Each number is 500 + 25 x the weight over its row's rms, rounded and kept within 0 to 999. Layers, rows and columns count from 0. Numbers have three digits each. The size before them is the row's rms in percent of the matrix's.

# o: layer 5 attention output (transposed), 128x128, rms 0.238, rows 22-31,54-63,85-95,117-127, columns 0-127
# v: layer 5 attention value, 32x128, rms 0.207, rows 22-31, columns 0-127
# gate: layer 5 MLP gate, 128x128, rms 0.232, rows 0-17, columns 0-127
# up: layer 5 MLP up, 128x128, rms 0.233, rows 0-17, columns 0-127
# down: layer 5 MLP down (transposed), 128x128, rms 0.216, rows 0-16, columns 0-127
o85 087:488489518495521535525500511554446488484480538511507497483457522514490491532520467503505486502500504485504527521493492482510506562434488473475485497502487483497476509481486489480525451497518514498546473449467521494494521466449544544496479486521502471500538488506491469519489502469487472497504473509469487514509524541506515530496450474539516481501487433489543500505458478477486493452507
o117 115:530495481542467488467486510513494509505560517525497493506461516490473461506488491525519508547466504490438519467534510492475484472512557500498504460530508565502547475484461487492508541491472512501494525502541519539501496510519492485494519511541495507485501444514491525452504513496522486503491505499470543520486452528484503499532508466492508522517510504482453507502491531528451453528503
v22 103:516501495474541544505495536490492491494522469531495503518517489521521495503503545435472540520513533509504471539454515518478459507510512539466513468551512517465480470527495534481494508513473446515479528517469535491486486519498503545473511473514512515543508487510478521493485486527486490446526495544503462533494503539513481480517486502510483516452499452520504505459490498471526480551494
o22 094:511489535501531521525506484469509588517499514532494485516541493454505493551492489474472496462499503524552477548519499519491510471482501508506497505536520472503520460505452487488482489500510484512484490512551515483497445484528527482565540500486519485497495485540504493488516461475473462473512476486515524520529486526523490484532510466497479468488492497508514469503477449517471542510473
o54 106:485512489509523511507504468500523477494509500472531444479503478521484483479512496519543494511437495474477498520507547454531533520548480537512488479453480436488502487506526487516482508485513514505504507524489497478476568453549502539463512500520503494508469540511512509489504492518541476457500536497559530483489489462506478471528476549497508484507531518497534503525517498486461492497500
o86 100:500485498510447538489520506530457470519512510511514523463463507516461528478509490513506487519539487554463512480499536509516456506526547487497499503504478535521496537490524453459507462483528522492514494500482527509504505550481514488495474493509484486498494525495502534548470500482512529545552527536449471453486532508504518520468501498486541518510515511507473526497512467510534472466550
o118 114:460513466494502454543534515488524478487446463472466491500489504488486493480482473519507496506503516481573504478473465527526498497476507481508509467519479492508514494492498545562528550537486507481516515465466489507513535508458520483488491481468513505500500490485503510494506528530485520524439425494517523519473483507461515482480500459513508528542497498485524497478496558528477487519504
v23 106:489437517471487471476464512496485500517490520533479503551506481526514485523497523507480477566523509502501504474467482453471508522518484471471522473505493555485466523571510499528504513514489491489485446504476496506537504528476478499478492499556544508525477489493461524509514513449474489498438515497530484469492506539526468487499542504503475503510503464474510473512531487515509486485482
o23 104:519509514531515506467479554474491494505495531487499501511522490530464529454528507540475458485493557499487533523495449492517534499531509520462501521493502515494497511513475501505497476526496539515458488519472501485487503494457488479524496512506544492519534548486504530532500474513520495442460536488514522492509462489474464470502444489524503546504439466520532534499497462487479520522499
o55 109:487481525520494508498507501479537532504560494481497490452498486491506482498531488498489510535497498451486488525511521518511478524489499470518459504502517492504501486496529505480536471435482493527552514486575480518531504477553514513528470520518482483487461496556542502499505492548525483540570533501471514537494504533480529487509504488512497456503517505550527506508512521502517505533524
o87 088:510493535540548495509498469506452482478484466453520505516496504508511503533495520473532503490486477524504520474491516517477495494456529502459519495472521536490522492481504457501465528502493472507498514469455518445487493514468495518497529525471491514502522501493482469402457551475469516535488480509496477516447499474533506515517507527490527491521545507469458493514499518510539501501521
o119 109:532529501467534507520533490522515479510517469529473507485506511498521492504493497501524510494510479476546503497530506504503552485493473548509508477517505526487473501505505512499510524513535461465485512566483549538455513491520473483453468476493490550518514448491495526479511504511518482497503465496466476489506500464496497496493528449480535493485490548434493449508501500477478528438465
v24 100:523556470531479558519479504503499514529496497506511522533496515481501524517513532443450478500442477474460477461503496503542493461508492507526492535481491514502455519510504479467527505490522457515507469478482481464492556474501454536514533484498511506514531496487496476464493466476494516533479497498487518539514538484481476514532553508492494481483513469468481449469497486501490470494489
o24 097:468507526510522482508501488480513461524487474517476500550504473496498502478486531504535504521487509511481520473518507531467520527489472538484498505520500470509523523457523501460498460505510542462517515511488512530480485484479510473487496495534584499470467516547525515505498504525554447503516453512532500517473471462477520483446505532515505505514515522524522509492443468475513481552495
o56 116:490475511515424503498507486482494526462539513480529520462475561509498488511505461500451484487522533515497529507510494485492531504485517507518507507496508497536506520556512532519483480539509466537465481544507506472450479517508573510472539511465488476514515486495453501481547523494481491465488494445475527506485485514527518494513492472524504518501502514480494509521470495474514526447475
o88 081:526488488497512495476504456475503471490463501543486459497501512472491482505481512496494498457501499451535506475513548465531493483502505456528479450494473521513478442472500497502490523448546547505485495494515484511483508494552460504509520518503442531505531506484478510480443487486472490560496514503507457515496509534490493502499482494476462474538453499483502511505529515549515513494536
o120 110:482449511468539524521473532559524486494483508524516496452504456469524498524505484522498491528461494518478474514484467521524494497521510480498530551505496476470527468482519493527518515505480515480532505469523551477560529520483470484507434520540505484485486453532533476552465504513480503487549486528502507488515496486476492491528519466503501530487529491502488506496513469512503487536532
v25 104:452440477451526521477538471500477518513512504519519439527463505438493513498519460532476513493472523500508511478520470488532546503521478469475501530475490513492484493468477497501540498446480505505465533492511514523486516507460536442468540474509525470507498528553510481474494518478520472512516496510515521506517481514538517516468473467494492504512511458478480526493499485503491526509492
o25 084:507488485496486489521484505476439521521528488552500490494566533447487471470514500487507542498444538508508492468499499493505515479527462466535491525499504471495493490510524476485528535486517527510480523505496491486435540494443536473493523523499480501476531499500531526551511538487485497549523506546513479517506503484498495485510485468460497459481545494482510495502525525467486488523522
o57 107:524506499499518533508494506518531482490457525513528491461474512532484529503527504517497529496481425512485469526538529443512474507509505475534507468491514546506494502533506505496530494507485484483492498428527509519506459529533475506509454493471448502503479545501450480564526503478501502497506460512485478494512476480464508512509464510485531489498519522526502514481486554522514461478524
o89 106:511515534527455482498518491474522518490519509493470508511505469505527482508460505515522436495528546498516565511498452494486546452496466549483495508515489512478514504471511496528458478502525474514483501539456486507528491546495459519526523498511528507513484483486506485507479459512516525493490527493499514509474541540522498501531542539531515499573467491503476525519497475505474530509466
o121 103:510488474483507500500489502507504476493506457456498533517484488490498482530491459474503480496537491501489466481484497509500488530489541534475492506567483443494502472493512500462484494505512502493509502527486555505507475434511537513532490501486473436528461505520475478482469506510544461462488497460510477506551479533495466486507486473558477469523482523487532483517507466490457477468519
v26 105:545499473529515504462482501467540518493518529484519469476484498460484515519560521511496507486518493520544495502545503547480503493482522490532541500507503511452478470500542496479502454526480505496523516531480525529528564472500457511483494500506525500513506498505540511491523521530522477528464509502571438488482478493510495517519484522528499511463505466497547502487527477516498466502534
o26 102:517521507504485438517515495449466471476496480491484480517459503511478541497502522501487489568495474509504494509448464520459470493505488489476549494476494484502512470451493482489491439504500504500447516513552509518507480501561483554448511478488499470521502482531483487474483469482471482482506472528510505494493489475496511491470557530512503462513494498529522453485487476502504522491496
o58 105:478543538504469474520529492516536499510488524483498516522523481553533480511481492486494506486505520481483490506469527474532501514493484530496500489514505518516499555472464564547527471528521494495514504468471466525509519482472517483509468554472496504466494511505490471446499475470486523507509528483504466524505494473486534543483465498507580509502491492501522569532485505511479477486466
o90 093:483491511491508534484491524512470519499491496552510493492502494475472487468526533476489501521438468516473470465584481473503470500500548500565485467493557515497516462506531497476488511479505489504492503524512489465456476518483489500491537497480518533499529475481557533538504514521475526545482471535472515517495508525510447488499499485488454509497524498487483488505533487511527499490527
o122 108:529511476501545514537491511529491505498494499515451521493527505496524488466527446484483471490507547459503544489479519443483559497486496536488506503527485478488492527523479445455503565474477496503502504525474507521517508498499499498520484493491456487512472522479490501451465506548523464489498501530474529509513490552515526443486472522502452479495473503529482478510492533521494516513491
v27 091:482516536525518471502530475548529507535487473471495539500528502456493514484494524498460492499501535524527497485506534517448503516503492489487473495470504550517525490539501500543476509464475550483514476484463531504537538459526521447525445498481475549496540527541514491490497467496499503501522510484523495494471508472525488474466506497515529510497555478506509499485478522478530511548483
o27 090:496519480488534522477523508469502542500498514451527465523492506471487460483496528503466502513524503506528488492464505480528479489448509490478506498458496490542480466529513490531497515512503542523523521486499538526462526533503506485467480464476576514515507559542515479493525486482503491523529457501539460463516493485507507456495470495473516534498514470487559505532487492516492517457488
o59 095:476471548465461480487448506456483471526511500502532488440531495535510498499466498491489501509507511510472472497493494521494537509537482492495511497534481534473513536506453507510547489508499510483508542467451488474492506507475548540511522566562467514497495494509459560495515545529505481520469512493505461487519492493526472471512475523492496491511461505505508481489500485482502480474524
o91 089:516485465509496526496546509531480516478519553510480501499492487469496492485492441473538486457480472508502497458473510477526542456512496486531480507497493474520504514486509515479539469474531521464460476536517530496536473504476491529481524477476488457518484470510532536525473501498459486463525518561490502528474520527533524541523545507518481536507489486470482491544507491491479495534486
o123 102:516512582536526549503489482486491555497517499501512488520500498534548508518501504519500542510513510484481473540523458490513481498521461470474478479497488496465498493486500477512475532493508450520503469511536470468485516498530519462537543478485496524497501504439504503501487468486538553485458529456500515496493509471477446498523466515459475511484509526502500534475486516495500529484520
v28 103:495455496491468512495520446467502525538496495518513503508523536542497537471478497500496498506504524475533499501525520495516438477501465508519498477516488506495514528480504522468487514506459494557524527470496514540517544446554511534496481494505550535488502474559494495519512486498495503455465515513476540486512498442512499485491499502480522463486477492540466473477538461521533489500493
o28 092:493519520489490515480540495513511525448514472506503542474526498483452518484490472473487480483499492474465452526494548509512507486486502512527502525523462510494481521505552480533472478471562479518578447549467510499478505489501527525455494505532524500504535476482518467461468511487509507465491476511543473468520494506515498537518447487511483500525505522520510500516496528506472510482496
o60 125:512461458467551495532499549487499454480526480535525531496504491512533518477517508553483541507524485536506522504462476474520538517484480496468470494503491518492534507499461536482532512524534483512463506456510520511508514567547505511524530497493477493492470541509518492445518503470492528504503506485457480528498498478485491490552502527510536493535501537487517481538498493533506511509479
o92 090:502515537468513543509462470494481513491460531466455484505469490509486538494499505490510499515518517513486462464501498513504522537503497489513490532454518498516475499522492461479490473511464483476513455501491471519469530499476473479500435492482506514500533509510483525500530504510494467539527529540547508539499526520509557493548497530523527528485460451533478508457519503463504478471539
o124 111:515550555516488496496496509555491527509486521462507514475507508477521451570541506493491484490482486487488529501525495483470503513522524484507550500483495485470487510484515512500500508480467521501509526477507474517511488458477504481523499492507512518493519518496493528535497494556486483513504522493456524449493491472493465509418529430509441504474509525502536525468498511489510536527474
v29 096:516516485488513508548476496528521463466518511495500542494479535481490510504428492461524530493470490511503507505469533453499509546519523504489456474509519498490495516489547485485493489490476466523522454500485528544503490464470504486508509514538488514492461508483450458477494472479535444500508510462489535512496466501453520502495503469543473494488460496466514469514523466489501483484547
o29 097:503513514515560508500492497520498470479555498482467505497513448492486521475497497499470494488497554498482501490459472508474473506478485484522461483523536456513475540470494501483514517513518535512515492506500519454485538450508498506462496532480478530475495500469460535596499522490485450547487498481493491500456518474506515506496474492518516462496530552497496516499495520533525487494520
o61 098:438533488489513534489534484515435507498494469497453457506491466517497503529504521539564520506550524470483506489502522482497530471449496505519506487495494559545532486488500500464468509484500483519518472501461531518500474539522552483501478520522477527536521512498512483476488472479514510505480503498487502530517481500508507516489484518506522530485443531508485541461514515483480513515454
o93 089:499521493536483451496506543473524526554526494487523523486474498501521502480495500479461479476484460519470494540490477500542484502545532492501518504477485531448515492530476505485515522530506511473486470523482485495515515490478460500493476472481514470446487506521515494518480484543498573511513508462506524445505491500552489483477502492489481506570515495489530461531467487534498497471472
o125 104:499495526476465505486481474501481503507455500553517481503504535537454491544516488536480527544477512494543527535516493483511499517485503511484504527453503528506483504530500489509503493512461521469484522541532516565485510525493479505569523471487495507483535495531542507518493558497486463473476486518503523517463529451467475532523515492484492475515550467504509507487537500473496506531511
v30 101:441464526508480483537489541502480493522496505504464484535495498477508572528468543508531551514516557482504516493474483500490505496497525500554514494469521500515489508507505504503484490498495554485470509509474493477490498512488526524497494487518494517536520497490463553550479485497490499552464483514497493552494491465500467518510524479542514519453491563527460495498485514508520484467530
o30 098:510475453497498499519492487539531501504492552500467552498542481488522528477504512512507449503473507491494482447470492475503517474498506500514533476519463505480435463505494486520475504492477495521517496528483491539471489502496474467516525477467526470519533530458434515603534491500490479505521524483485501520484489546502499497510487475488519514485474511482521539500498516505476517481491
o62 107:536536521502472470475491509487495485501472457489477502510529506503537467527481528462503522491525527524512511519501516549508518497519497476456505462520537478522536505500504510521507514504566472517493486489493481464483487488537490516478487513526469529479506498507525512404457501494553532510487465478520491507469489468515538509497511516543479472504528495517535482508498446498460470491464
o94 088:509483463486499521510541478504495502489483493495506505505508492498503524458477463514507512463502509530502494508482471502462473497467504501545490566493495468491492526480491498472561510495465518486506480495539496496546535510490501442513514490473507456519492518545535450486515546456455483470531483523527516469532542558497494501480538486507485520514505470490429485503508522525498493531497
o126 100:522458494508502524495462478516500498473506514491527512466494491501453520478513488505524501538511451478524489520528540536487508506510512512489491508457511534478447459494529527525466483518544467496526534511481520483524499480464502519482453487504502502526489435526514462541487485502521516489499479484470507528520488472484535463513469460498519431529537479535505474508479502504559487515483
v31 101:499489532500486547492495487492500540503467511502480539492496504526471458535482510491489555488494489541483506507495530476507462494450524538519530438488483557516507526478460477491503471476485426505511526488509484512479497523506502490514477511526508505498536547511513487482519523464506465517523525506517542490469518475500505488469497438479496525523490479565528503503467474540504490497521
o31 095:495462537481513515501521456497531518491479494517496479483494506507462538513501522530481519462516503484507523514500484499482491493480511512540494447475486513484477500565494506492467442499535505514513470478497494475503473549515488527518492511468493522526472461522487472510498558480489437518525476529502485509546482552535482468467504491481522488495493498495458533508519578499547487485489
o63 093:470488466486510502536496476528538515539509497478507498539483527473502488478534454475495517565486544497504512522432509483521485470467517531498509522491489473503539501491563470531530516488510489465497513514450541488496528506515462514482504497520459469511483532476492509472491481532498467470489513535496505572492511509488493525518466550507495483526494513475468484494505462489506536498504
o95 090:496546486505480533506502535487466497481492548422519500477481479549519517518466497507482465493470482544507472456519496479514498521535458468508486493526506497536477539492505504506466537537520517529468484531492472476504521501503493500487527489499496487457526476491490543489538524476518541491476459481502517513490466480514532541530504502490508508472503483463571487467486506494458488500508
o127 113:535476523520496473496469517527505501494491497525459536468499505503532489482456549524489515496557473524475472504497495533469500510492479528486469523512502456496514492472515497503544513497481488474488486472561533515493515488473480515558481506488493514510493524503494495477491470430504528520518520499526489462483537454504527478519522453553572489507500514519490542543519479495478494509510
gate0 106:453524498493485506504465439496498517484476543482478489493513533533545496478493542514510508478504527507538514495492480469473443507518495476518492456464494503516489502478484481548526536505495525533514531501535526505484555500484557492495552509502513469561498495481517489507521520528484516515523489471520490482470520522504476487512453499470498545518503546544465518513473466519497501470511
up0 097:546505512493509494504526477508471502529451498526434484501517507513471499533523502523513424481488470574514489488488489455547453515487496452477493468505527480510516508469448542493525470506527530503509475504492521484480511507505555505503481520487466519475461489483508473446536502493501492485519527460493447485489510493502504541478492504467514508480513486499480520480481511506531486493510
down0 104:477448505516513499518524496470517516471510502535468488474483512477519509470498538475516489468486493467482450493522495501483490466471490502471552512505453475530515484510471469512487525502498587497503511531492432478500469534478516495466498545517534482479527488494473499528477492511493511477510499505478508511482546512501501512495484481449506492486497480532491462571480455484466482468499
gate1 104:448499513491520531450496452459497452467471476541548490488515516510482483499446517527507494487479504525480481501535520511528504464472454483513484537523491498506512481508497535521523480504495527497473474454479503510484459489538477483507494490524494509491456485529508513530497482514511522506481521485561475445525530485506547507522495497488490529502464519500491565492532480501496467458475
up1 105:498490502477553536536506455521515516520447528505482513547489513453463506486451490556494475488505529481551512492514518481482491492492522545495522509529508542487502476502473497535515531465535500521510505513507520499478510501508519482503472504517500523490471508530535495511515507492473510525547538512546474505512526477497513495472462493506508502532505509491515503474506448516594487533534
down1 111:488520537493474519504507473478520462477522457521511464481475517492479549485504505511540535507529506512483521466498502521501555491464501528519506502550536515524498529488508497502492498505531531477522475521496491445446512531524522487533497500509488492493509486485469538464512443500521508481514468545525540473477538500517492501550449558499497532460498518501483494485483472489467485460481
gate2 098:520461547492474500512481494490495518522497540464503508510498488485540514505535546487486491482480521485508521518506483502548479487445486504493522513470495514540526502478497491544519484527518538499462486489497488509534546435499509518505502499498472531502543542531479540477500460526518472524472475517528478514522486480485476483519488554512495511489547481463461500472467508447500482476556
up2 100:483551449523497492498518502493490461481472504520513479494493517521490472509479439522529489519483508533517473444504513472460503503536509456505499500509473532500474496527493499499511491483509466495493521498494472521457482494489544448493548506486489463469477509476489523566494530492452542486496534485478541491480497504511505521474509483498465485547483526549510465521495477569498510490484
down2 096:473526500496519504508550503530483548485486526513479486518489481509511465519525467503504532516431543528532485473468521449483474482485509495470533516477513525529528506512542505490499502492538528419473514474497483486426493479479500493480548458510508521492473527531496479517519516504476490513518504499535467479482524516528504449499493480495469468502504527529503492533498523527495515475511
gate3 097:483514495524459494528473489496494529492507446493490521491445508535519506480483524496488517550479532504507493508494518487456488488452521475503506521509490479485492488517478440501490481513495482508482499529426546477526478480497469527519506495529498483482429480475496482506505496484509483484521461467450521511516529521548514506502505498494500443547490486473527480542503490515461444496470
up3 101:507468516500509440513510524511519497498464489496505451510522443499465493552460509429504478485491485517539508511527508484503499514481455542516502519510472492509543497503495514492533516512538489503461472472531493539475494507478526492524484474485489536476507507519519516537478486515562487479480540501540489488465518497480482469472525496525490486484507537521480517533493451547488504538535
down3 099:479497486492507506524489474496481473526544537514488500485483486505556511472479506462501517483495500490488515512545486525510502479475493459489468512562486487525446499520494467532497521489498514525491480510483498485479482447528460473514534521510508518493421489448450522545474467477521463561511475512476487506520509523516493471499521484505484519501465526518518469484497533527480456492526
gate4 092:485491477482479496512522557479440506541491533525479513542514518512508529498551510494515499536487498507442492501478459488506514485503499493487497507535500501511486565495529540489525511512505525528536484481504487462481474521483500506505534520479471518525501499479486479528480476530470498504539521515537513470466487484512487498519493518476520475447473501564485519473530555485527502487568
up4 091:489495425504514549505483455520481474493525539469459528512519498490524521472493507486498489494474496513528478528491504507509530485487486519473473511533512487511501541492511500475513544499511497551550493495465451525486498494440480486510497531481491530525486500477487508496475517499441532526514544514534511480491522473521494491533514486485525495470442481547495478481546497484526526448512
down4 091:504507495507478523524511496521502500498500557521462506482492544514478512556534502549509518507469497538474502480496510512513444503471511509491501538520487481479491488507514478465527498480467456466520516546471532515524516509485525515454484499529478480488497480557489546550506494492492495484467515490483462489508501450532509535530513472480514477552462517572482504501482523486531520500494
gate5 085:527484481502497479491455502505482502468473520481514509472531480500492536510522497503484485524506479515534504483504475489511513484491487481471554439549457465500533485552560477473535492487534462506491516469516557547520523501472473481522467500488476498460494500556505467499518483477491466480528485527500520512495506517494461501465489471507507527498490472512502484551502495487566466508511
up5 085:505462494516456498504500498504519444543487489489486490525501522502462487483488538541500518512509512481493465512480513426477497513472544520522488542442513490478469481511498501513504525479490545513490510479507450476535475526519508522498532509463498551543519524469506525486503507498509524509491547471527481463500537497466491481544491457486447498505478530490469514488472489499509476448503
down5 085:483446538519461513510532499564530483485528455522465468460521539509530462511495524508511502505508512488520488474503528494542484508525475510506497552511527521550500486501491501529522464517473500482498479494471517489510493493524550518527503492518494553502486525500482443441485514484521455544475493498501479541489503513494538497522502510523471512492504510556506540482495489486458516480476
gate6 105:518575499525538479476510544510511484480510495482471497515500495537503479490489475467535490519507507484507516520515526441511500505521502499514504496464581482496512494458567510507533530501514518496513540531530487535490525485481483494487438495497535504503512539537505479479519520536536521499512521564490544531511517506498526494517460482491493507525500526548523472510511503491481505486524
up6 106:480503510482531546491513573537479507503538484474477465496451523492455477497497547500548496513501481477499523546480491487495479521484500482523512506469531495469516463525504462512531486493474535499494522510520527554491535502504482470482493529506502490528498491511466487438449515540487485495520468520518533480489483522506464481511485477471491555534481469502558511504503507478502503469504
down6 104:528493485500506483516499492532482521483447499495510487548515489469454520469519509512489460499522497506492507502563515514522489453537478468519477479519474527541505487480510473483508474479469524536473533498497507538480509547544467545469491459535504515524514497526496512490505505466505468470522448489497500498535499524486471471512509564507544454511497513484487515554451514501475507497494
gate7 096:511439474470550512471473460506525521528515472525531460505489498468475507486512502471499488507529511546520478527523518505537516442499467520470530494461512516539460509498491527527520571511521527498506523472499483471520466491467512512488515546501535500467537505512469488519498515474476479473521522507528511493495518496495502515456509525508509475522563496495502488516475482501535502532459
up7 099:505510505484499516461518485497496510447533476498534552504514498518505500490497474485516525515504479473465490509559529481479502495482536487518546520533540486482498508467546517482491519452529481503510503495506506501452514496532461471496508494479544491520462492485511500494529555495482516482528530453530523465491480496508541472537448483496503516500522563505544462514452516497461495515486
down7 098:533545483505454508478538533478497512434490544497512509494506483501486529528465495502492515551479521491502517474477473496493496480495511487497490509544461509499545484513527479469555503481496507514540511539475485498452508500518499447485466462528507545512502537473487513504540510522546503504512488498476540527482528496483539481515512470493508473509486548496488474471479487461521469474449
gate8 107:479501508505483528536523450475509513506456502517537500532487538517482477498467515501519483502521534500543503535512481510494509524507469499496471492475455513487504517507491469494498445496479490505459508479482515522492459468537482480509517496499443550534446491494486481433530490528533522527503500454499512480479514478479543510467498502509463505548509556518515504475504536523497523492453
up8 105:478500493505517456448488559477486482527511513529523472475489480527481539488492484504496542500480497528449459479454493507472503500511560510500509461503525502463488480512506519492498498451525513537533508488517446484480505526516513494498523525494537459492543514486488514573500517488497517488487502535488447513530490548520493503540480484499501509465478482492494468519494489517533451508533
down8 109:524514465484490508544479534460500508511458497481526519443532507523517510474525516502511511492488484482512499506496529489476492523484495477507510519492556517514504481516533536490497472481558437467492517517482493500502550513456561500465486521535521493487541470516491504540506491507504544499523529530483497498449551483524494502476536521501498525511520499543483515529462494483469538543503
gate9 100:508504499538474447458500491485490489482482508494518537535520488455487501516511470503519493466506540478520569474479500470488515492496486487514535527454486542491515466516498492496462522555536556490483513531465476467529495500537495489473482549485542490507489486485523478482485494518444479473507491520528493504468509477501530487495535475527520499533502499528526524556475510485510478463524
up9 097:548515447489523476487516456548477478498449536498490536492491442496480484489481549486504480465501510516543490459502498478469501516482517525530512517481509489514497503466518515466486514515528544489506469496485467527513520532471468482464524501522507534476507485485488507472481440514466463470536498488493460484467507493510533520487533462529514490495485523513457531519549492500489474468495
down9 100:554525466515479518503485512490514436493499458517555500499489491454506504464516544517494502454481529507487487498484485471501498493505459508515490456517492520493498447467526503507474479520445479489517516537431434479452518477499503502491471527485508530472506529469476496474511492514464465507505495456515505521458503520503511487505497498481539505464508507492525512499520511554483519495526
gate10 108:451517484525480480501510458531522521465501465501479537551410498520499525473486508464493476500476503481509503498520503517519523472478485543526474512468541533507481535489514476482519497478502486463481506496490503510452550566465483527497516504509513503479499479473535550486456501498502503518496536548519535517540508499495475514499503508544507490530476488525486498519469508507482537492476
up10 109:534498485483496511440517526508462486547531468510493495558510488493471508497539530498479466483471510514499511502475510503500494481490515470505495486498440520450501507537469461524461504520512455539457511508503519500450510468551472466475558483477507516512484487528482480488542525462508499506510517519495449486477488489508464518514481539493498481451502500490516479480537474458507480496497
down10 108:517500511479515529504493562511505518529537471529481501514483508460518532501488504468449511485518486495478471489520515504541470499489499534497484510456506502477515533515513476449484475499463477554476534496483494473497481467512506489504465455502482536544498511545494536522466483501492465524519489453563444479496477521523472496527540485489494530518487518510499485556534527513507473509504
gate11 100:548538501481489515544488503540506504541487523480555502481505518523520521517491511498510492484525520496541544488563526536497478498501504489498506558491536556507509518497510481477488486523519499543496500499536504473575490469463521435477528494499530512514525446484526460469530489514512493473497501490505479484450533506516504521492486490508477522460501508549514503492510524490512518483513
up11 102:508472473471507494496551513543558485498483541572514495510490503544477503511547484508494496545494504517488513501519491483471525489522496483533480509485476475494453532542457521489510549479478506512486483491486513458503490487498516474539534479510511540506442511496486503556496487487519439495547525514514505522537524518490493481527470483489480473474555498516489506466489497497497466515512
down11 098:478507482511545524510457496497480549519474542479496527517527505544509538468496551466468476485465531532514507532504498502473504483504527525462481485540498531509469488513499496475467508485529523491500536491490458494535483495562515530504508478524482465485457496506505510533521502535521528461506481464484517534542504445505477472556494522485489504476516518497447479520491476480476499500510
gate12 099:487517518508512519484528496552502512495471528498495554437517521529493498489514523502527456507477511532482468495455544502494508491502479522505499522506555467536515538481476478460533503514534469479508497457506465518511501541522439501499525499463528503478506531487477481499470492523503480485457467567458486505528464523518480487478533512495518480536484496518487485463518527499503519514473
up12 094:527472509431531522525465521446473470487497496516527485505492493489458507519509472496537539543500502481534480510528470502488482504480545491480499511490482517488487468520501525516493512509482503496476451563529507459474518496518582494509508484504482473524482469484534508491544505509454496473533540486524504486500510529461505500491439510478451516490504518514512509487489507517514466469493
down12 101:498512533496445508507500478504494486529494484461503447527521507527499473524507461527532526512542509535497515498515491494502526491532466488507512452560463518535482540498521515535557472499517490496497473495470505475481521526511543523498518465559483505503471523494535522464517482494490504475517489496541499505526519475510529523441536466540464467517497488495480509504497492472468475483540
gate13 107:506486506486519480521466517498548437523475522508497469531543489482509500486487485516497462494473535513522494491506533511499496488512472589512517508514456518540486498506489520533488497526501493443499518484508482488500469494533527481529488519436468466523502508485512521518518503513506483519505493511533462524451479460449486533547466493449462502500497521502513518506504521492531459497477
up13 099:510474514525499537505516450439483504502477493500524511493473534510458481543500498466504476531524488459512473500535469517456516482529515492505499519496545460454509455494482512455492527519505533527485488501474498502506428546530481507490496472497512527537486498483512517490507507497477490448462461472488482472516510514532527473516481526459490469506457499507462503469535497468483490475503
down13 104:481505484467518521495468516523525524522515500509491485414457473530508503478464524507555506469454472465481470454538464494495509487525509501556466512503511472485486501476517525496487502459498495525536484552491498458490478482506506487492474501510484517511500495494475488518521518499525499471509537459488537506553486483513480498507479550502499485500468454488495497469513528535516488511436
gate14 106:477543514472497518457537466504498482484500507504486511563525477486496517538490532526457482501491476519488478533505499508482497498483515478462492549482493504500477498496489489500507513532512467500470452515453512506505500500520474516493516486504549462501477511529528528513503516484454474460488480489554463489485466452477485525515505511485497522482547460525573555518532512527480472475489
up14 109:500539517531475534496460481508501485492484561515512500504514494525473518512494478530490509475500487462502480497525466488511487489552533491452504498491537482490480495519494502536508502492541512486482455493512518536508490509552476480515498461482518469476474504525557514538495479459527502514522534453447487500520459548492530510505471513510489486499499488552527510509458466522489453445496
down14 101:495468533517544494517539521534500513484472505533478530501479491451516485509566486476457510501528498483524485523466465475539489516507498500492492453440521490524494485528502490495486516527541495490463518495494534494533484471498531500505530471492490500489452510476474522477495484566481505509472494488481491533506467479530480499533501470502491543538505514504428494509521482565501494496491
gate15 104:537535546485504474455522444490492503501491517480481508517519447476518501470487517501520535490478570519508502509484502551499505525452477487484467456477494491537520530512452491483533498488530485547482545511487468498500492516523516496518512519477427498539479515506475520495495512484455520538509518465476468504499521473493519478527502525519512493533467519541475526480512489497519477500497
up15 106:453494489478556498503544473541543471474527511508522489508517472472508498492523481481475513513510518516501531485468510518538494508483518506529505522507487467471507472542529509487455548506495486496510481494525526496487495510534495531522492495522522509486538465482474512537485500447524535509499486529527492507469529541493480496477559493505532441518470499435514555492501480458525485493474
down15 105:482498532533526469497436508495487504502530497472552508500507475466491508509542520487475547486522508491515509493526477532479486488491522493507537490524496474531450505527543514532478516518521544464496488483522477519487466458481495472478442487514538510523540487482508527514497493455484482478519475529497498524468506536495556495461541518505480501504514484462518529484526497454469482516545
gate16 108:453464472525495514510506488526489486512477496516536532500528465486487471508510523436476502525492517510507518492473502523479478508514504499516482538508477476477506473484531541503523510461555515465534485484443536475509491537512487507515482445514507522520510523515514511503525482524472451534496513489507497524494493481531455522496455572542491496480503466513489508469558502463481476518482
up16 105:500476498494502522508474506456506495481536461495495491489517519498518526510504528509464471476489511492465529526511483502499468529482527485526533503471519502583475482508518474433517524474496540494517530526442510535504547493494498506540522539541503506508520516477508525498501516501504483483500497522501513526495566512486489510463501514520464546479499470486556543509468502519526506513439
down16 110:465464529479439484526502502529502509516513500531459493491484446516525479500518490534511499518478515535442501490495477494497496474482486469520549490469514476550517507535503494472514471556557487452500497514511477499473525521529493508478462462493490512478505547492501485448519538486499522495504504519493511555522505498475484516475463485521504468477520465499527517500502484452539463499487
gate17 092:485506500520505483484466479488526560492499484472477514473509493482526506443519530481476470516506486463493474455531513475497503516519459521480521485474511462458470521490461524511525500523438495470479484513480518475471468500521512477451540461504476459536499538500531472467532491467497484519501494495517508497508539485492550479509495453483499458543471490521491450480490519509508477498525
up17 099:510452535525487510463486500517485532492507420478493481517518446515531493475490500490444456509491536458493500543497519470471529496512462517499509486494446482486502505472449500475502534515485529444474502554458511477495485486468492485469517494517509494530474506509531484491503520520510495531500503508497487509553551481509520497496508487471477513510454499504525520510495557481525496473508